{"num_hidden_layers": 19, "hidden_size": 128, "num_attention_heads": 4, "num_key_value_heads": 2, "head_dim": 32, "intermediate_size": 512, "vocab_size": 3454, "hidden_act": "gelu", "norm": "layernorm", "norm_place": "pre", "norm_eps": 1e-05, "positions": "alibi", "qk_norm": false, "attn_scale": 0.177, "bias": "all", "tie_word_embeddings": true, "parallel_block": false, "init": "orth", "init_std_qkv": 0.0332, "init_std_o": 0.00539, "init_std_up": 0.0332, "init_std_down": 0.0027, "optimizer": "soap_variant", "learning_rate": 0.00657, "beta1": 0.95, "beta2": 0.98, "weight_decay": 0.024, "lr_head": 0.0054, "max_grad_norm": 1.0, "warmup_steps": 200, "schedule": "wsd", "decay_fraction": 0.385, "decay_shape": "linear", "final_lr_fraction": 0.0, "batch_tokens": 32768, "max_seq_len": 512, "doc_mask": false, "train_tokens": 195200000, "max_steps": 5958, "dataset": "wikipedia_en"}
Each number is 50 + 15 x the weight over its row's rms, rounded and kept within 0 to 99. Layers, rows and columns count from 0. The size before them is the row's rms in percent of the matrix's.

# down: layer 11 MLP down (transposed), 512x128, rms 0.37, rows 265-277, columns 0-127
# up: layer 11 MLP up, 512x128, rms 0.345, rows 266-277, columns 0-127
down265 109:47 59 44 61 81 21 73 32 76 41 45 50 51 43 44 61 37 33 53 29 45 51 36 69 37 35 26 37 20 50 59 42 50 52 63 33 63 70 48 49 56 58 85 68 97 41 53 46 68 30 49 38 33 37 23 51 50 47 56 53 60 54 68 39 30 41 38 63 25 33 64 61 38 52 53 58 55 47 38 37 22 28 47 73 30 80 46 41 66 54 23 49 44 63 65 25 64 61 53 44 70 33 48 57 38 49 39 45 18 39 53 56 15 30 58 54 53 49 61 38 71 36 42 61 53 60 54 38
up266 101:54 61 68 43 07 43 41 54 42 36 26 54 46 45 63 54 30 52 28 89 62 46 47 27 26 54 16 48 61 68 42 66 54 67 61 34 47 64 36 63 33 41 32 49 52 45 18 41 71 36 52 29 36 36 49 39 60 62 39 69 26 57 33 50 37 25 36 35 53 55 49 57 23 59 63 70 34 52 44 56 59 32 40 39 65 36 83 40 67 49 55 43 41 48 20 53 53 26 22 57 25 34 69 67 39 45 51 56 49 41 66 52 37 66 32 37 48 56 18 53 75 48 55 59 56 46 70 43
down266 106:53 47 31 56 70 63 53 25 64 34 49 59 33 54 34 25 69 41 50 58 65 52 56 48 43 41 41 57 35 60 53 27 60 66 43 62 40 42 64 50 64 56 68 33 74 60 50 33 61 55 54 64 24 34 28 70 22 61 34 14 55 38 61 45 64 33 32 42 17 34 56 48 59 44 71 56 48 52 46 66 71 53 41 52 47 54 36 58 23 46 32 60 46 56 37 28 30 71 38 68 41 46 36 38 54 39 32 53 52 34 46 63 52 59 57 25 40 60 99 92 44 49 79 55 49 45 17 46
up267 100:21 68 58 50 41 52 55 68 86 23 67 25 48 67 60 49 32 34 47 25 60 78 77 72 66 45 45 43 47 70 47 44 48 67 40 66 52 58 62 58 37 46 48 51 39 60 51 55 42 46 43 55 51 51 64 50 63 77 72 55 46 73 45 46 69 47 37 38 74 55 34 43 58 58 53 52 49 51 45 79 49 33 59 51 45 55 55 00 37 29 54 77 82 53 52 58 70 56 31 49 65 98 62 50 46 40 50 79 27 77 53 58 44 39 61 49 61 74 42 46 59 40 41 51 35 25 42 54
down267 094:45 50 72 40 62 45 31 54 57 52 68 55 45 32 28 43 63 29 59 43 43 52 46 74 58 56 57 62 50 52 53 85 59 48 35 46 52 65 49 42 49 35 46 46 48 41 50 51 32 66 68 49 46 37 61 20 40 42 67 85 43 60 32 36 34 64 54 70 35 43 20 42 52 35 53 65 63 58 58 68 66 46 30 63 17 54 63 61 20 39 25 51 79 43 43 62 45 31 30 58 44 39 65 59 69 41 59 78 69 67 76 43 51 00 33 49 41 66 42 21 61 53 63 50 61 42 55 22
up268 110:57 49 53 33 26 57 57 72 50 47 72 37 76 45 50 55 41 36 46 38 32 66 60 62 43 49 58 54 84 45 53 46 40 53 49 74 81 82 41 71 54 50 73 30 55 65 40 54 33 63 47 41 48 47 52 41 34 54 08 63 21 54 51 63 53 68 70 44 56 59 63 57 63 73 41 50 48 65 78 68 37 45 56 48 72 36 41 32 25 59 35 41 49 51 61 40 64 39 66 49 71 28 36 55 65 35 66 62 23 39 21 40 37 47 51 61 47 83 45 57 40 53 92 41 74 63 24 56
down268 107:59 46 34 37 19 39 58 28 74 63 38 54 44 60 31 68 40 64 58 41 50 49 49 61 45 34 70 56 30 47 42 22 36 50 44 51 47 61 51 65 49 64 56 44 42 67 54 41 45 56 52 36 42 42 55 66 62 50 29 45 48 31 66 67 48 70 79 71 78 32 54 57 29 66 61 36 43 44 28 32 64 50 36 55 26 33 69 26 43 25 23 61 61 48 53 69 70 23 06 47 34 73 66 36 29 76 66 49 64 72 73 59 30 42 52 49 64 75 42 52 77 65 66 38 52 57 61 53
up269 086:59 48 38 25 28 50 50 45 31 31 52 37 53 38 74 54 39 51 55 63 49 70 29 44 49 81 61 40 58 59 53 66 58 78 42 51 38 32 32 44 45 60 69 38 85 46 50 46 59 22 34 18 60 56 54 55 32 42 50 53 77 73 65 46 55 62 57 69 63 49 24 39 44 82 62 46 65 64 24 56 58 79 24 56 42 54 37 61 53 35 46 88 80 53 41 31 60 66 55 47 35 55 48 43 51 55 50 60 39 35 65 47 41 61 42 50 77 37 67 67 53 77 32 24 33 22 49 31
down269 095:38 50 23 69 73 21 30 50 35 58 27 51 56 17 29 39 63 61 52 33 71 38 51 52 41 38 45 64 28 46 44 32 58 81 58 45 63 15 51 54 32 28 62 28 73 24 59 17 50 39 64 75 55 45 47 30 48 73 50 24 23 48 52 58 40 43 37 36 73 46 57 58 50 58 55 47 48 22 70 55 73 61 40 39 56 56 44 67 45 30 66 44 61 80 39 72 37 40 24 54 61 46 29 45 68 54 61 64 56 34 37 42 52 47 55 40 62 69 50 55 48 69 51 60 64 33 51 73
up270 096:65 49 78 39 48 53 44 46 58 66 69 77 73 32 75 40 23 57 33 61 38 51 64 60 45 56 38 49 36 50 63 49 53 52 39 28 46 36 69 50 46 60 36 29 46 56 60 21 62 71 77 37 65 27 57 32 43 28 66 28 45 56 47 51 37 59 39 26 25 72 73 41 65 68 54 49 56 57 30 59 55 40 56 31 45 56 55 35 53 56 44 42 24 58 48 71 34 60 60 59 50 35 66 83 61 43 56 66 43 43 55 40 23 47 23 26 48 51 19 55 80 46 25 73 13 51 69 54
down270 100:55 50 50 43 26 61 41 57 30 49 93 62 62 38 73 46 51 44 76 59 36 37 40 46 72 53 39 78 02 43 41 32 44 55 64 64 28 47 60 25 40 37 29 39 66 23 64 48 43 39 84 59 43 38 39 50 56 31 54 41 21 41 58 44 37 60 15 37 44 50 42 40 72 67 31 73 54 56 67 43 48 63 56 35 39 49 47 38 80 48 51 55 37 58 42 65 22 35 53 28 43 31 40 32 24 40 73 62 45 46 67 41 37 27 65 33 52 52 37 44 50 40 51 43 32 54 39 50
up271 100:38 77 31 57 49 45 28 36 99 36 47 53 50 36 48 36 35 64 42 50 63 35 33 38 72 54 59 78 46 59 40 40 44 49 48 58 28 32 16 52 49 47 49 73 55 48 63 23 33 49 37 10 64 33 40 59 33 53 60 81 41 47 37 39 54 49 54 38 62 65 57 40 70 57 71 52 34 62 46 57 35 74 33 54 36 73 29 67 63 23 61 45 41 74 29 53 71 38 46 30 44 36 56 29 48 56 41 89 49 49 49 17 58 65 52 58 61 60 53 47 44 68 55 34 57 53 39 60
down271 110:33 67 82 29 27 79 76 38 50 67 67 62 48 52 21 38 58 54 35 36 51 48 34 68 52 37 67 57 39 65 40 58 35 57 44 55 45 58 52 64 51 47 37 38 58 47 60 34 53 56 59 60 33 42 76 73 47 48 85 41 53 60 27 67 30 71 61 49 42 26 72 68 37 48 29 52 53 38 44 52 57 70 47 48 47 76 44 68 67 43 43 69 79 63 06 46 41 43 73 44 44 50 66 24 48 30 58 65 43 25 61 52 52 28 54 50 74 63 49 43 36 54 62 76 72 38 59 24
up272 102:29 62 36 23 64 27 58 31 53 65 47 38 38 18 40 61 49 28 35 65 42 41 46 63 41 47 28 41 44 60 68 69 35 52 50 37 80 47 23 50 56 39 78 58 74 14 27 45 75 38 67 56 29 65 28 49 54 69 61 56 56 66 46 65 58 54 64 47 34 66 54 50 42 77 49 47 30 62 42 93 40 42 70 76 61 50 40 30 31 66 46 20 43 54 71 41 64 46 43 43 35 41 37 58 33 48 58 49 42 52 48 47 43 38 38 54 51 60 49 53 49 80 53 88 63 36 35 64
down272 093:41 37 56 65 34 32 50 68 32 67 50 53 62 65 31 64 51 35 51 38 56 58 63 28 76 37 55 65 69 29 69 37 64 55 16 39 40 83 64 36 43 62 39 40 40 72 61 61 34 40 81 56 61 53 47 22 38 59 57 55 59 51 22 25 40 47 62 49 29 47 74 73 59 50 60 27 48 53 49 28 29 61 20 46 53 50 23 48 54 29 28 67 36 64 50 26 40 52 51 56 51 54 36 33 53 59 68 32 40 31 53 56 44 50 75 66 47 17 55 51 61 59 61 24 60 15 61 51
up273 091:62 54 48 41 59 33 39 67 47 53 49 50 17 32 46 72 32 70 40 21 67 55 64 63 39 54 69 44 57 31 69 53 62 59 43 66 84 27 67 53 52 68 63 76 47 48 31 55 66 33 59 62 47 34 56 29 44 87 47 31 47 38 45 45 52 63 55 30 30 52 57 44 17 72 64 50 34 53 52 68 33 59 47 43 36 28 72 64 55 66 33 45 49 68 63 56 35 49 47 83 38 45 55 62 64 59 79 41 36 70 30 80 44 51 41 48 41 56 55 56 67 68 91 58 32 27 45 42
down273 090:66 39 61 29 54 76 40 21 61 48 67 69 58 49 38 57 62 45 26 83 34 56 38 45 43 55 61 89 35 60 48 31 52 57 64 53 20 57 35 85 51 41 54 39 53 47 73 49 25 50 54 43 68 80 15 67 59 48 43 54 53 44 59 82 54 39 28 64 45 40 49 51 60 33 48 54 78 54 61 41 34 65 53 66 58 57 40 55 51 18 61 39 52 41 37 50 52 32 28 47 51 57 39 56 07 39 46 40 74 55 45 31 61 41 63 42 48 77 71 53 22 47 53 43 74 74 50 46
up274 101:43 61 56 20 32 20 58 50 50 70 57 46 57 52 63 59 67 74 34 54 57 57 65 66 45 57 39 88 49 50 59 63 35 37 47 58 53 67 66 28 43 75 64 60 14 81 41 53 32 42 49 56 49 56 53 45 42 49 49 60 38 30 35 43 47 31 49 38 35 65 38 38 64 82 52 49 89 50 62 37 51 52 68 75 38 40 38 54 45 70 42 56 65 36 72 31 76 56 46 57 69 57 69 59 73 68 36 56 41 37 30 29 34 51 24 59 30 63 44 64 64 35 23 55 33 27 71 31
down274 103:21 45 57 43 45 35 39 51 66 46 55 52 28 58 60 46 41 32 50 42 47 50 55 74 17 38 60 51 31 52 43 60 54 61 30 46 48 57 53 56 47 45 59 73 70 57 36 40 31 59 69 40 37 35 37 32 86 63 44 58 48 49 75 24 37 26 59 15 34 81 70 28 31 31 50 28 53 55 68 74 45 62 71 24 60 59 41 58 47 40 43 57 37 45 57 50 08 32 51 30 48 70 48 54 43 72 60 37 21 47 79 39 51 62 56 53 33 32 54 44 50 33 61 22 23 54 61 48
up275 097:77 48 62 64 54 44 60 50 70 42 42 42 43 51 54 63 84 55 50 49 60 44 51 61 41 63 48 25 48 52 51 30 62 16 26 69 47 17 37 64 36 66 44 62 54 47 75 17 54 26 58 38 39 55 52 37 68 90 44 60 40 58 48 64 73 47 60 50 36 54 43 38 37 62 41 80 28 43 88 63 39 12 62 34 51 51 47 45 69 52 52 37 54 35 41 52 56 67 50 27 56 66 47 61 28 68 76 43 66 47 44 40 17 30 49 51 62 58 25 74 44 47 42 48 49 34 61 31
down275 100:61 51 44 49 35 28 37 49 35 44 81 36 46 16 55 43 60 57 58 73 44 56 57 66 33 71 51 46 68 40 59 73 33 41 56 63 68 62 25 26 41 61 72 55 68 39 63 54 63 75 73 68 71 31 44 48 29 32 64 58 48 48 65 56 43 60 44 47 21 60 48 42 38 59 50 42 60 81 47 51 25 11 45 43 49 30 56 43 70 46 48 53 79 59 84 56 47 35 54 47 34 26 49 64 59 20 42 26 83 71 43 61 68 36 38 33 30 49 63 55 55 55 73 53 35 51 50 62
up276 101:26 45 62 52 83 35 29 50 73 70 42 72 38 36 66 63 18 28 64 35 49 42 51 50 43 33 49 35 54 35 96 55 17 44 51 51 63 53 35 58 58 60 81 31 67 63 46 55 38 46 55 51 50 34 49 44 72 70 61 36 41 61 26 76 49 55 47 30 61 30 23 61 44 52 53 55 33 71 74 72 55 40 37 30 52 50 46 40 40 51 60 34 63 57 56 49 60 75 66 46 22 71 40 53 42 16 55 30 54 46 53 70 59 43 57 33 31 60 43 67 45 34 55 71 29 50 65 43
down276 103:43 67 54 46 37 42 46 40 44 47 50 49 53 29 44 47 58 50 50 46 58 40 74 85 56 38 72 67 36 26 60 39 52 42 51 54 70 73 70 37 36 48 50 79 32 62 73 51 76 33 45 57 50 58 44 41 69 54 44 44 56 35 45 51 53 32 47 44 45 59 46 45 50 46 75 38 54 34 40 36 35 63 26 47 39 60 61 96 72 45 36 62 62 54 59 59 33 48 62 47 55 59 56 28 71 76 73 80 55 44 56 58 06 65 33 57 67 37 23 29 90 64 58 44 48 54 65 10
up277 109:43 58 48 82 51 18 49 46 61 36 74 21 67 57 40 47 42 42 71 54 57 54 43 63 55 46 51 67 54 73 63 41 59 33 70 37 58 35 40 71 53 57 68 44 65 63 52 28 55 41 55 67 71 48 25 60 36 45 24 65 48 70 66 52 38 77 53 61 28 42 61 71 32 72 50 32 60 51 46 32 54 35 56 45 63 76 42 61 16 53 51 41 51 47 28 24 46 64 52 26 49 55 35 25 58 77 58 71 67 65 69 46 34 25 45 79 50 17 37 38 38 43 65 38 71 65 64 58
down277 104:49 58 64 59 24 47 44 55 49 55 72 38 69 69 45 74 36 74 44 26 34 49 20 39 63 76 40 51 63 57 46 31 50 31 68 35 45 59 37 75 54 57 47 62 66 62 23 37 57 56 63 32 81 45 46 64 57 42 63 46 66 59 42 43 25 70 63 51 54 46 55 72 50 66 59 21 44 31 80 68 54 40 41 40 61 48 22 29 47 40 37 45 56 41 46 56 73 41 81 30 70 55 47 49 29 83 73 80 73 52 55 59 36 29 61 69 45 40 43 47 84 46 44 67 48 65 47 44